Weights of a small transformer language model: 97M tokens.
Each number is 128 + 24 x the weight over its row's rms, rounded and kept within 0 to 255. Layers, rows and columns count from 0. Numbers have three digits each. The size before them is the row's rms in percent of the matrix's.

# down: layer 3 MLP down (transposed), 384x96, rms 0.0546, rows 92-160, columns 0-95
# up: layer 3 MLP up, 384x96, rms 0.104, rows 93-161, columns 0-95
down92 102:158089161120117087106128104084118121130115143146110140105129135121148118130174166135137082135101127100092153144109125148103088115094163123117153161154142113145158167107127150107117109117116111150124174091137155103088138163107116133133104127179125148135118145084152139136162116132149184103
up93 110:119121144111126139162102153106102109133117122176090124132145106143133139147083130097103106137142143105124160108110117114126136087082083125154103138076103133112096105126135084130115108133143148138146138120164178123110145164127108132134105111140172119131125132145161104127201116199127127133
down93 088:114120117126158116151131082156165125146115117145188094145102071128151139110087147108159147149115128122106116140125149082105096113152117134150104145106078088165126143135139134164182120116119146141098126116146157135147134116119144120138114140127102180116174128156160116129112101096125155163
up94 091:129132122110104143105142149122116082119151110131152155105146129134119124131108166148128095119123144133111186115101110112145128139104161130148072147121116076055075084127123107187123133129163137138115123150130111103140117147118154146106137084137134159131168152101137124142129124174133170140
down94 071:145152134161116112129133077161152134144132124138117139134105124130135134079183125145115186069143127112103083153144165101161150133132097125094143123112104150144159167147143107085126119108108108154161115133151134152113121123124096100145145181126130116129100082141103161130121101147102103125
up95 106:104149107117139110193096149107171093174120120136136141110115130130143150141108136122145139144126156101082105107097147116152076114091116149130127162159112116142071160101142111143121129120167103145087131103138191116137101149150110149144155137111140096111136167127113108120130147123134163154
down95 104:126178103103136130123136116103132119162121130128160089132097159100154123132136098134128140108146166068084130085072133127094125144118147140117122178141110120171087112125152101174115125118152126155102139112150167108135087122154124156149139147122128091130118161158126116116131135134129102186
up96 105:092135125104115114119134123079097132101099128104122154098137153115158179131113157092110109141145123089118133102126121114138134138114174141107156155094133188116145126122162140169117108122150114088141092091157114139131143179115128131161141141125143171108167134089153126105132079129127135171
down96 123:142095133140089142154126113097179156130146160134114149133128146098117129114138169094105131132100102138141160111122095177110141103141103118066207135105117141128137171118117141094132109106184142106106149108163118127112141131120140121098133131122148139119144129113117134178117127071132113105
up97 096:112128136116173155125145169136073142120134081120136098144122136109109127123078121148116117156090109087116149132103124098145106117136118163113151166131100135098136116141095174143067113145131110139123109095150153157174122171116102113153159149118114171139124117156143111094151149139134101155
down97 088:148138098103134115190125137129118136156127196110134129077153129145105116125125164102082134093145133135153128126116124091130152113117135159091128131157127149132112116139117100131164112162104150127123135125110071117091112096189150133164157099116098113124162136153119147154083112120145158126
up98 108:120110149129136173178137133121130095137117123159107106115116095174103154141111160103083113118109131089113129164096158106136095109072108151115090144156182152136103129128103117083113142102140135135114128134110156171119136093107114163101151110149126138144104157137131134151172150162127146123
down98 085:122148144135122121123122122132114113104084142129083077092178120099150172138151143135108132153160110082107158147126105139118118082167171106145120097134148129147113169116134090121125118110101204151121143147101150139123144145087123094125128129165092150116119147149149127113141108100109135118
up99 115:080144143132126130118164135100129149117143125143130085159160125100142122132116133138111127181103157079110146088129088135131130138096065131143112161091134167082118149119135101203144140128133120102088112123170139103129141160132126159142130104134162127114169113117110120095154135143123135141
down99 103:119125164116119128098117131161147149148095113132172111077132133078131115125131126127111092137130165117099122141130144150137131132147128112094110143153128130101045117154134152172142104155091121129122129153152151108132170169066101142152144109129096118140131111159108127143159141148089162100
up100 108:079128156127130125137140135093160149134110144123107154125100104134120110168113150104121132148145129101101118130091129088149094129088122180188105139160128143135122159135144156145109164098135078089126123122132132145133153157072109139126133167127156144123145125140128090140174088150145091160
down100 089:114097085142112138113127147123131137202123123167169155129113141105160119142161136125133099088119109076085102125059140104132122145147123116138087123117146121124136125160105149179130128140111092113146113125115109119168145177123147144177127137126132160135103119113102133100142110116127120171
up101 091:118107143094150151093106121112163104161063100138095118114116156126116107125096142140104129183110129137120177089131153131144117115115137132144087149137110113100155147093132095182132135088135133107120110124149166143116117142110100159179147146154157103116130123119134134128166080148122147160
down101 127:138141186114084112114155091092111124129138117126083114131132124129157117107133128138084121150094153117197132120148124215138142130137156135133166118117138100124161114152127134092124155120107135140143130110097096108151115164170125120135114117149086093129114137089134153140174136142116127118
up102 022:152094131149099154149087135135117122139124110149156151139147130134092124116178125129153105108103112141132099111122050144133108132131094128145133133146118127128103174147134101169126175108193129138188111115128106186125103120150125116123124100100111151135126132121146130191151114129154122125
down102 007:094134087115079146147175132144112146156123137116108151122158124100150096158117128114144123152131090149159140093130142138142149152092173111152139103125137136135143104121105107116144107159100093071095105116139103134155126158104105159105134111123138149142133158073182099092093125155144139141
up103 091:105119139107109117137104155126133125161115129130117131133124145129146135156102147108134140116132183092078118124083093098185062122103119184143090119134132133133115139137092100162143147146177107127098110135170142114129134139140112149159139114121116164132123141115135070132179108160119136149
down103 075:126104111143133107113089157147118112151106160132155150112146104135135121144139138115163135127126185053108102139059135076143080124119103128144118115128142125114128162142136151170114156127143122132111110135155155108132093102144120127176139133137143153139093161177119094125137094145097116146
up104 102:103120134164109106128121155111129153161132095135107124159097097130143119154119176104123164167132159099119138130116121125162098133139113163137123121129194122138090173083099141143127110131152122091080106142135156095125152160147122117160137117139166126083136095103139100096144115106173133148
down104 108:117120140119091154091128154089159147178122146151101106141091114166102124127120133150125150157137219094134138094113115128113133071128101112111090123161153138120118130134127143106099099177160119135118141155143167138132113135102129117116130135147125121126122109092158118093131133108109128184
up105 087:081086130127124145148138142117104138126129120155105132128109134149135131176107133117129154161141156092113151136087115098158069125089101165159094118126126103121101130114101134171129165141193094102073123117157164123117144139142130141144144137133137138118152118126133069118146103165141124157
down105 092:108100128146131141128111131134109118157104151139126121148098124145152140148107112136163124151125159086086135125049127068137078127097108137148104100135138141117128122134112148185127142136166084109098115106177145130153118150124123147174156135131133146125138143140149060127132119147137114164
up106 113:116150172125148110167098181128129109143121144131123165150085161132105163157119133101140139131127143083089111137124144095124118108080155135163094142138130175149110139096119101111109129125120086091138106078139146136111115115117125120141131118114185103148173154128135095154137096150151139158
down106 147:098189173133121120144107153124115141124123150119139133152103110124082115149143131163135116100135115105095128146148154065119151157124144108138144158130144137168113178102133115145103109132105108068158100081111158116107116133093153134149117080117158111139175150126156112119122106104150130123
up107 104:106111163095157132132091121075108122124098138152087120080128099147138127140144125120153128140119152104096142147127081123120116126064140170123109118153139169150121086122177162138099155131121113129155114134153149156136156137094118120104121134129171185085147125134135132154163111126117110155
down107 136:109108153152121097187050123097175096127169137134093083093158127109170140112120162120171121123100110152111158168135115131101131117126125135094121148130110128158069148111150146123125124127115131121085151123118115129121107089130166142119149152133129144149128125103132138148161108108110148124
up108 090:110075120106105132149135153121148129138139132126153132122131139154126112154099176093118120145140175119056127114056157123141069113092126158129112127107134138123104117120097109148150126123136104132117113117164140095145124099136084139155141129148118147147133149136128088167191100143126138148
down108 107:129108124135118126144092155175147130157106152140149124136114119125114122104137141118161131102141178099080099151077178081152093115131117126115096097105140137088125122144140097170149150118137122130134139122170153093155112077161118144169132144147122168136123149165096094136117108138106109142
up109 072:107090135142103142151140147114137140133116127144151151110098132158117120167076131111127126148134161091090123125065108088153099127090135173166064136140159135103110117127115107165131134120170071118096107126168153121141133135104096159125134127128130157102130116100126081127146124146127139145
down109 102:093099120140115134142118140128126136158105126140160120132115136141127137144100130126155122142140180066085142131054152075151098120106122160146096105123141149097124120133127128190136152107159089112103116121169145125153132134116094138176149150130115171132127142124127071132127126140127104156
up110 098:101129147141164109135173135126101114111104119134129129160120148104132125154089115121174106153158167044115092127120121117102130108136074139140123133137118176140134130149143148130095124142110079136142145123162125090126113142115068121117159104133117128132151120106163134160157116168164107108
down110 123:108159178129117102111149129126120132121120105114086138110130123142116106119126109161139128161116159071124131111144122171113093149151101098118173160114115140146131127110144137110108092119090120100162152195131114133159143142133106149073151137155130152166099145096151129125138067120160128109
up111 095:112115112139106120158123147089120109114131085132110129128156105143137099152150152115151117137181146119112163154083139122139129098153101155107053102118111123148093137124129104160156082108152101100128119158133117096128145101138129126144125152096147155144162129099154103175121094132178137159
down111 085:150169122131118150191144099108149123119170136140096121129139130117156113141150095100139144159137163169109072195104096085132110144141134084076104120140112120104141115114148126146134130135095157118122118122124118106113151139113154143133131128099139150163092102135144135180126110136133090155
up112 090:146118113132142129132072121143163129113131129167123144108132116115135099155114126114145139133132163134113116116122121128114135123089144125177156087149152173132157076110141058136174134163118081086110142167145092131107125151152117122132113159167110081113146153117129109117142079153111125107
down112 077:144084140152138122122159138097144097103115147121152109137141173124091070107131121154106134086133136144120134092122113085156145146154152116133123142163124076123103168117084147134086138167139166135164115126119155128127136139128165108152147134083125110080109138156150144111076138149127108137
up113 099:127145102127099096124090122146122093161169106127104173182103125129118150188114135135102117147166153134125182110104091087144141118137105132139090121099154134102122162136094097129131122130136108113086114155126118130100135136154147139094127132153149103118124150131117122128151112167166148188
down113 098:171103080133134126161154119105119169115132133147138084113139117145128125108141157134127077119163157155090154145123157099127121131135091118115154114139103130113124109131154127166159103165114164146166094107159159112119165100090107134133090149116128125077122146117145182123099119124093102152
up114 108:097131172117119127107096140084101136133132133145120158136109151081147133119091104164111101147117161089129101125139106134127140112106105132115108130118146144085105104169155136153124148125116112130118125155159116083107077177103083147132184130116160133136129165141144118152178088131145117156
down114 112:088127184115109120077096129123140115177136144088134148131159099138103115082116129144125094120122082094107149126146115150115114135098124122122143135112134134129136104137145167120137129145102138140156140182156134110111141109119129152134105067179154152176126159109138144143143136083148166096
up115 092:125098147111123158103117125148134118191122132110101131124096137156096133153150078114078162135180154123125151130090120116170080127158096159147109080116148127144135132133153103119153087152140147152123079127111105131138135125138129163103100121098135122133114174124151106144138152158155132163
down115 068:140132148144116118100156154141162098129136138140113067167123141125122142142147125149107115129139137116139156139150124133141116124143153110095138124115151114135143174154073138107116147139140177138188112152134125173128107110088116132148095086097139072133086141143143170072122119095113136092
up116 101:121098143170150112118122167104158115102093135077145162083102155130161122149124166086140128148165166148073134111102112113146110124135153125140118062152121171130131125112127113133116162101135104074128137120144128112109152110110123177125142112106127142118156128101136117166162120099116123123
down116 075:122136160142153111106084126151120181100129105119133082095112140169142102115142146121101132123164130148125123121119166088122130157106138090117155101158138147117103145137128154163098082114113096122115156122136114146122168175117146162087130070144154116107145146120116091152135162082142128125
up117 115:118136161098118146108140132141113104140149135136084141180132135097113186126134132170123126112114131073117143146083115111124099090088142157168091173126139137121129137104123156120108134148149118140149058094162122121125079151116123127136142132121159126156095141115114119145120145148180153148
down117 102:157196147139173127114089114095119167134121163119120145126142124126161120150126138093122129129130151073109132090124098096152132107104159107150157118125154086139129155101135136114148107127133145112151116101100108102138088121155112124158126102099080110146151165175136170157119143149108145103
up118 097:112138171124143100093184146114156141092143141153111118116117149103104150128069126135104113126101113126089114106107105130129149115107105139166125134135124130094141134106159107156111165135134117135139115087156167155114141183073106131135136121123100173116142110121159105115158151161177098143
down118 127:165172149113145116157137112133107141124152136139077118145132139100159142141103103098091165125071124081127098107120103208112128121125150126097190138131144131137149118104123106130093137104095152131134106109092143109155130126166136144127098137139118118139152160108152129151159135128166127100
up119 118:101093111129122108131105151100126121099121087169139135152118125159113118188096170082132152171142140108130139146128083120155073104113118151158107095127158163144134114161171108123111147092131094092130123135160113118089163138151120129125123107107119133120152153141128116123175118138170111119
down119 138:120135111115144115138126100102148127116125088154142123140116175164113105162079144101131188113143118100189148097183101123130105137090138148149159086137161110123139125143151107150142134116117094101154118164149092100121140137173091087123132114130118100117111136158135113112118133142174128121
up120 089:111089131094121121126124134103139153164109097120156156138091123156123121170115167113103135137146170098066140104102134102165102133082152168133128127114128138123104115127112127160137146151176091081107085145165125109110127151117115126161128117142140145141137120105138079145170118151131157161
down120 087:114112095133154108127128112154135105160119133121130135133104124150104136124142132143146121106133176073086139138072172078146118128100142153144097116113122136121139158135131133207151158108152093129119104127172153092128105115131131116169143123123120162137133135153108058128120124145096107155
up121 099:102119155132160099163134121091107136181138084142116123116125151107131125187129201134095131143099112105124163106128096122163119150128089115149125159169169135110134112112110149111092112144160128111121125101158096126148140148123108120121114127147149174130139109152156121118170115143168098150
down121 122:091139124105145140130133143156109179112127111163129122117130134168110115162164157107097134106093068120161128113142082176157159127149125112118094155151112129094124119133157131083091098140112146103113139157115126113136121135102094145103116176160134145149108157136151179164128123107113106131
up122 104:140118120164103112091099135127177170139123125118113147156086131145145164138147119119125164163157154102107106138094127109148096117131105149105133092162147119145100177136100088139158120112124133154113110138144123079108130106174129131123160085099169103118098125118103104143151130120110145186
down122 115:099116144154067106132103128113180085144117178100092139103137122128137135140144154142135168107118124073138124142086083136109093107108132139107160137145166134172146121095112141138125133132144091151121112115132147150122181127147167122155142072172116102140108123130120109130130122128149148112
up123 106:095097169137123139146162171119131166122110134110105164153102130091132160151115096088171118163148144121119073108134114116135115114110095160152146106132095141096108118107162156125116129093115087146150122095171100112104121175101125134121153123177135124124134134114160126109137144101143086139
down123 094:097159150149137076130127130131133109148176130137124109143099168083116096146146124123122140132145104096128075114088141128140134127176128141148078129105068167115129138128153103150144131119121137127104152136168135122150120114073122122163149149097070124121114148117130170151105127147133157158
up124 120:131152140108141104108093136065106121104140094116124144163111145140157166146117156119147140151142184125121161084128078106128141114128139180135109114170127117136104123115111131185145171111113103079105133106156132139117157147134102100116141134157161122074141102121148119121131119117169116135
down124 116:133136132141119132094146115141123110122116095162097107146137118153155146106121105154150118110173175129122172113150147106158144121091174108142123109143079121120090147134153111151106086103113109167138155155117128089139195124112140127109113126137089119128141118152138090077086169137135146119
up125 085:147120144163145136125093156121122168144124114168131151145122160096107187150114052135108117144153151096129074131077132133135129119164092146127134080126134142080138124172127128114142094120112151095129112140143123133124101143133108146164140117134158115139094125126132130095165126118175106140
down125 053:110162138098140105092119135159106085144127162088143098115112138144092112117148134139087117066138115133103119111142115103135115143121154101164135164167139132122150126099116121137129125142107106093158152157148107190110169109127131112178085116118089119152122123119158108145159149120169159125
up126 094:086136128155111146096152147119095118123127112114140149112134097166135114145063135129125143179099149155116128079102079129149104136127144172108108131119139130098128108151118110174122111167125153084103086144173132152092175124125109147138146118100157155100130115123123099125162148101126131137
down126 111:187156152130133145107131151117108094113119117139163154104124148199109127130118137104116114116093150167088104110094093128148111106145163167132099134126155115151141128146134120104120082126120160136113108157129097153077182156148118128137130130079153106108106122140115138130155146140126161093
up127 093:148132168139114121124151103130105150123117139140085179146082147115125164142132169122122117111143131054126107173106162100122140101107133140121136113143120136103130151146128137117100174120144075098136144078116129115172135179112112094180141121125122162122174128105132122120128135145142124158
down127 089:124140118084139143161155140120108146148165131094172107123111121138130080120199131107120142108146084155130143096157112105120103161103166076155135145096119095162115120128105139109123102149086160149135115167139091128119120112158115174105117143140144111126121099140155147163127137145122106103
up128 106:147118099131128103111094164134111129141122144156152076169111143143141087155126118102125119139179150127106146134109113161140144080131146137148112105090149165175094132151157084141165092105146126143147092156145130112101132106170145147103123136114120128129123135093128083116134103130155146184
down128 108:150158115167146184132141155116148149079126099113110137114103085151115094115094121131142138104119136182135089159111123109111130151174124101139106123118138102130165085160139143147137101145141137150133123127118122122077154121110140161121105157126105136149106098132127156162143087162077138163
up129 096:112168159077133146129105130109121137118122109108131158134165170108158165167100138079090115140107135095117130142116117079115156140112100118116106150118143111105130120171123134174137147125142120115114154115128110123161101186100078118113109122150137129137135140161168115114167096164162135155
down129 122:113132121152082121120165141125105167115085112136109196137135148129096094114113134112078104126091107115130116145156140167116127135111123120140147109120130126137130133107111152137116105111119102140159137176139140136113156155170142134173103070146161169123086147105144174158113109126083134127
up130 108:111141158102152165164088107084154081108139084128129080103151133125095117164102162133105142171093142092116141141109118129103115157117108119146095173144127140130115074132140147157145116129147116141154107112152158126132112133095080137154129109149107152166101113134103125151128119113102130162
down130 090:134090156129131113134198130144108119122095099090122125089110152124106152113127146179096124137131107143092131129125152116098128140092138147097162105149148173135129143113140125093128167141176088109128127094134146128127110113134123131127134106063115130121084105132118182156129161154153165123
up131 121:114135122084130091154134174128110109109135111184146102158109160136119158185128167091143139177132136113095133123135106126138108112145111133142114169135101121118128116102170101143121145139141069075120150135165162092152116138113113143129139099155121127162117126121100140162150086143133152117
down131 136:171141160088174120173132099163160127119121170159151096114102126114142107146101132120137118130147151121114136098141125114151136104161125108082164121117131093133104126129127116144156115074144173091140143159103102118120103115162111167128153095123129121154085104121110179084115134124146151115
up132 112:084139132143103165189090124118135111117126134119103146161129112088118168154085107122104111156130161099103166097094113122171097107124150174118102132162121133144121169124111149138147118108146110140122090135151130120111137122077131145111153159146142167171124110108125124158128099119160137163
down132 126:150153155096123094160162156090163104107154149143136103146124156137108181153119120119139160141132134096118141105131131102122093125138149153108111137135147075098128114098104109164157119120128083128133086108120182128170088107114133121112140160131099169138092119133133134141112097125178135159
up133 083:120125103156129118079112090144114124124081105171126125134135114123123138158105089172130116147112138132123167112137086120133120155140096120145065127097144144111115139102120076131116112171140129086111132127126151150144170152152100158149133140120137191088172137139155128130156107159140103147
down133 075:132143129107117122189139134108129147139151158089097124141129119134171151122149139111136108151101150067141116118126165209105148080106138087111185121122109105144157132100162138132106169111134131127119125172113108120120110106136115132142127109121121102162116116090164134160114139111105155121
up134 123:081159122118130125163124137092102114152112158158126107110165089128156153148116152103118151136129117081118122135097113121158048143118110150092084139115117124143135157131145128166112141141119124080139111105138158135152154170115112143129109111124194155108155161118168109120147125145146135134
down134 127:122096119110103120186113130115092079128139169122139099130165126135138143178129130146118104112104121126091145134126135087121114093090128157106125126110127104143129176141139130141158132147171140126088113142143068111134129164125110126198160132125159094130168126117126119096113173126119101140
up135 102:056115144129137155100083155140146113123143128124121136160115143126117165115100093128124096129147155083134111094089150110154101154113118126121093111136100162136131144144109111113126101181142146126079085161136113149106165163127151119136122130081162124127120170134167114130139162143122121165
down135 101:082071115126151107103119121153137118102134170121124125158148139122108137101137134100148087112100175104138121132136126150141142122088137134112120126159153095115163163081141131098146137087094157111141184149135098128143111120171149143124172095098158154125131081126141132154121140153099132098
up136 103:116066109128123099134142128147186074145112130127096146148135137139161156128154130151131161126116178133111137148099168105140071106144112179125126110133159120153113117106099161132089136137147124146087114128129143107135102120085127160133114116119113138140096122094102126143111133110162183158
down136 076:136161146158151112123114129138088164104128078139162137122102125089104131095106119145075124163135144112115127102144137170115148129107121070137153113162090175105116147178103106126122151108093130114139141116142133138139133099150137149162128136149145139150135167119087149123111136069095154149
up137 108:116147093093122071114154133118105131109156089141122133161158128168138147163077170116148153167137149132114148105115084116126091123140136149127144096121137098107093107140139124138107152097132100121145151118166127130126182123137112091146143114140160134056158109125140105123149128125171116132
down137 108:132150132127125073085125164170091116138118088124097094136144164156107122140088154132147148134137149112126130106163133139087090123085152104139153098133108116134147131133153111098104087126127116125168136138127102088129190124176122133118148138115170111148116154144123080127147130153168137124
up138 086:104112102170086107173098098096134096119137098128125090127153102155103118141143145125132121130147138152124159107113166069154114142142153142123140097146127134141171138134170157146146153121175084140135120125136129103096129159137051097126100135127120141154141136144111127148133169117125170133
down138 062:150180178101154156099144087132090189138119114137143168137129127097111116144100090134120137136156119145149113110123099145094115166101119150125113098097138112130117153111092102103149087126104123131098101155127131117150112123160187147147154110167152124132118128091114128125149105155168140137
up139 092:087126141104090137146120136094123097147141137113143125151103101152132152142113143112123123154125186083095149121071125094183103093135128175151077126118139160115098097133135109158139128121166099126105101109169155145135120141112103145158127152140141161124154110132135084129145131144127131174
down139 069:101120098128154172135124128176136096160118127126145119133103115140142124112118132122176136148126169083100133113073147059128135117109137144165104119111113159099095108145141137183122115117146119137126108144156128111121148141112096128175150142119119138122102135134150066116126108136097114191
up140 114:118128091155130144155099152152160122154148161112109105147091164122107097148122107124112159138124179097097127119101147089154102070147156170123148100181135133160088141139107162117130118113140087139134111152143131104155108134120100139127156120119130138155110106088137095174121097123137138156
down140 109:113152136113133118134090153162159150118158152093119073137146139147110127117129120146144160158155146067118140107118095091110089120124122137104139142152108102142095143128144137108137177150147092139122081152145181137159101122140138103141136118104079148137097129142160107155102086121119119168
up141 112:116121123109110141146174142076102133139113113160126121145134131130135141148073177124150138188131143127115124120095077119146088136092097150169127096148109102120133109134098083130121134121145132075093134098183134140092115137125124131139161129117178105099129096124160101118124132105145140120
down141 087:110093116106137140142125138134098168117137104124098086109121174130135137158141145107186128173158142107134147122116102114141123128153130161167095070142137111079170176120156116129122110151116143138100097103136122136122113145106116132136163127110151071164101135124151090103143107094135138150
up142 099:136131137128142124140105090107118121119056139116126146119172129131146097135108111101171173155137125138115160107123080144147116147091149130110119131127134144144098114090109123182126101104151113096087115123148166130166136182077102114143130115118163118101155092084148113098131119112122139127
down142 066:127152095110125120145156164116091148109134134127172106112115126123120112159145172078143118154109108146091136125143153133074138094152128075095157134101156155126142153112124171090114141157113079140106186132135126110159103125149160094150139121129131141101108148123152124112123149104101141167
up143 104:118076133137109145140134155133132139165130151131138136126113101127135108167089141091140148142123185084099138141071127104152102107116119169139071140136166154105100100136105117150168136123173113121105119116163154124137142122145088149172134140157118144121126102118116081123171110153139131148
down143 060:108132136116103144145123167149136125157118147111169100136127150127126116110143147132172151098159132097108108136042130069129088124139177161173110131127128154099119140133124094118104144102136150123127138119161106079147159094132118139149145147138097139144112159139119080133096114141133097150
up144 102:097139134087090122103164134109132174115118100143161151110159139137132134131093116084108127168090130140095187135123123102119082099142139152165124161126102141155160091140162119136125111156105124112123130064156148157126136170112087127121136103121144135132164136128154105133147135094150136145
down144 072:119144114125158147156127074139111043111144136116124139134142131179124094149136138131140142147091127147121131108112136126120138089129114135170181154134106141157109164100148130109106116166160096114153138106124114080131146131127070125144108084136132119140095144109162127143111123144147149080
up145 114:088121151128131065174166131124163123147103138124095092112126154146161160139118150127133116134127171114117107126108126113121123126134097142106118104178160126158096125092138129130150123113161114114106141102115150181137113124121068118143139118132109175144156124063078126115129157106150136136
down145 086:124163124157105113131170112145153139159136166162171123110153122145142132099141122159156129095173099119112116134124115136121121145163107101106147158136131111141103145133109117139096119115155097050107156140130144097111090113141095128079103128092133127132172173129126123079121130092160147140
up146 111:101127171095125139139155145088108144139104115146123168148112121146108133144086128094163106169142145097129112110117106105134106118128130135167119144137098143096145088133154141118083102134122084135130159089149123107115126147117103096136144126125162124169144164161145090156139105177194130111
down146 119:122127195076121121136134098121125136132127149148090161104133159193090104070146165103162120136125162095144145117150153167103099122133091113086165137124135119120150153091134107119144109103088108131141148145095102130126148148116124123119141134149140155134121147117133158105124084118151104130
up147 127:122105160156142170192119134105141082171088151111143113143119147099127112164090129083119139185111132110104140119102150091136105114120098139179150080166115147170122134124111118131136109096168103128094143148170129157101115115098113128131144127119109122154113095118140115144139133123135122133
down147 116:104126163141153158109139112124134104147124138102118144130140156127105125148094118141150131171098132114121142129135133079114119168074130130117154078131120112150123107121133132189143149122150157106091126139104126159128148154083110123148119106116098185124139050146159159144127151125108090102
up148 076:116102127136124145146124170119118120156119119142122137106092132146137131193111144123156118139141153097078156117070105102171089120093122160127081124137136131110087104140128082166129154140163091115094133125175153139126117141139121138154157129153119162114145127102111063125147111146129129144
down148 099:103119120133122137136106141133119114159108129124152122137113130117127139153117134127141115148147167077079155130042148059155100121107119157136086110126134153114121130128119129194140160118153087125114125100181148129144129139123109132177149126145121151114129141148119064122129110141120110148
up149 110:123103153130140169144117141140166118095131128085136112154115135124114099180135140114139145105138152127084117111121142119107130125098157143144144116129187126095121146121104112124182140144173079101124108158120170089109102129163070120145138139145101159150145144078142091147134137120106107151
down149 104:110166169131108152114135116131095139135084085118163157163118113158119152170128152137102119088133137116074108078140140159139156149142114132109159120142093130147115131132082128115131119127148065115090129109143137160143116131130158093149127128146106101142173126144128144150119165079105103139
up150 108:139115107116106122137143132076080117118141122197090139149132134131139158158141182143127126139160132101095130101096115130155129115124113159123114095151085142066110101127120093128130117108107147161138137126147152115167133155093085131139136100117143178077108117147148143134146122135116164109
down150 098:125107119109179161199136145144107163127128091133133070136100096113137101139089090109138115124115123136140132112181109099105133152087112109161133153124092130160124098134171121131134147129111121146104087121154132110119153130151117120123112196129149119127121160117144159145140150156104095133
up151 113:106123175152124154183106164113138069115127127121136104179131141087124150170102111096112094163127158100097130106110129130146089090103131125155134141175097127148127138102153116127130107136128098164099128127176128097111115111101133123119163104143111121145100115127174129169122127118150151146
down151 115:138116112121129149136135186100131133104144151107114127129130166129099146118112114150146134112137166082104116102127150111123117156106170145154144097122110115126091129102153106128119170151185149151137097116180173117141083109122134104135135145106063153150093103144132173102104124100146135147
up152 101:144124181078122120138164136141132125117126161121112134135085121110123156177119133150132136159152137097096117116089103102137120087076100178156102136119132162098110142136162150108124138121133067123137064119150106101135097116136128158128122123146125146150094122140098119136143107150167144158
down152 097:126178111113116144099190124132153118100140157132122151139107157127208150151105115166153107126138114143145135142143107079126117109122130146171117090101153135116166181093122130106126091103118108136125104152134157103113081158128106148127136132090124107144107138161120122122108115150155115102
up153 100:125105144150093088120120167151145145173078120100108159130108087111156120148152125092109150107159144115118109159084156091144148112146118128115116073103167134138106137139093127151193103136173103147108155151133131081116116129134105132159143138147114142120108128114136106096110117126134095145
down153 075:138164144128127143138113140104113105105105121156105148107168118150140131152092114103182123115106119143132141165181087136114131100119134114146149113143149079164174128117160116121116100140107125115096121118163139181126149137055112111118116155100095137094149113139142162114104136113178137130
up154 099:109125128097153116094131117136100092127169117125128090153151185095162174138106102109099111136153127130113152102094142089116126126140120122148116140094128117122141156138125135199118130119148142102146107136161117173115173113126115084167140142122156156098104129168129130145132102129140176165
down154 107:172081144136111116124127134103128184092108140157091125112139073126141142104170152139103154121130137090165137140142133160110170128100113175111164090130164140161122126107142094068146125111126136157147136120124125095111142109157148159100138132108130135096144107120143116134084114127153093117
up155 103:094148102135135073127192137108107142157093124166113149100126166138116130160099164111112101125115135103117159121106116103137112115144153119123105128158157118121116107117146103104108120103158127131126159117140102127160138141090141150135166127139170130093112115112190118147164086180167127118
down155 145:156142131162115079130164161101094127136090117136102158126129114142091127122147153108128142124102118135099143149135144160129120124145130101115148120119166156138128107114162101076125082146141156137131149187108102106150143105137123111089107131095165117115090150147172125176126078145133112087
up156 101:112096138133114132167125160114120110164117128126148110143113132143135122154108140111142146161143152098118108138087131101170077112103125185169089108146117120128108155106120125153128183128195118078085100130154155112124139164127103120148149115127156118113141117114145092101158110159122148155
down156 081:144092071152131141128108150119104130165107167122134128132117135128130124136124086110179129163134179066120135131094124117120100114137103123134097124125143121135151127115111151178121189166146101124120098096149169115131116140129104119174166107131112150125095136143123081112134114130121110180
up157 091:066098111136139133149121131127158147144112132142109144128120127138113116196090152114138154137150155108095168133108129112172096118108125204175107136152145125120109137120107131171149129107171100089092137112169147135123131125098114126117147175126128133154120123104128085139129117156126115159
down157 096:077092086138133149133136124137124142170112130124160116116120134150127141155131129159142160136146153087063119141047155074148096112129116164135129116123133157098122125149118153174131155107143089108119130127155128129155134122087140133151153128125125152172116133140102099104113114124137078138
up158 108:110107126156145149114135157117156116107105097146098140095076118154148180139136096089121159135106151120098117099097141139126110089089157173118138119137138133101158143145099090142143120092152122119143137131167161156079157104118104137138129154126104124111092108096123092119162118146102174129
down158 115:109137131174120148129122146114157124125143124144163126090116135110154125128130118103090125151090109120093126168107133102127119135089136168139128123122149137140103150183106148176177146156113135113137127132144144157071141146129078173136120143111134121141088142108119061112131105093086159110
up159 114:115098120141122140128108134108087110172089106155127139141137131107121077177088124123137118188159151126107153117123128110124129080157126142157144080130160174152127122119143101163149127091145107125114123112159127114091134108113108168106117167168133145121121122131115107133135105169186107121
down159 114:126156110126138127114077134090105131151100119138179132116128133131118091139115114146150098133145164101125116129127147081107114088181123095132121143131140147111139125153169128186167114097155158122120097077146118137113119134119168135127115204162115137130130122144097148115110091153151128101
up160 105:085135126097138114138070142135101064116117135180138171118134116141112149134109131101131142134114130090123186112134085125177066130119134154136132144098136165144129111151097151117102161141170127120123112145144148150114151173107123098123120120162127146145140125137167117121140112165154156128
down160 109:156115131134152096124108126148121114145166157111143092102146136121116117138137124125145117111081156119132167134170118156136076139103132099108099110118158104152147122124111170083108145099137088135126137100138139082158126154126183107097128134141142110152082135188137146122132141143083137075
up161 122:116122134077134111118117130099117131160163088115097148134104147140132165143101134144145126172111143141114155082113085099134101159104152151137140111165134134115144101090121124166121162116159101101107109093161133147097131151127123131129184145162179138099129097131168107132127094102130158154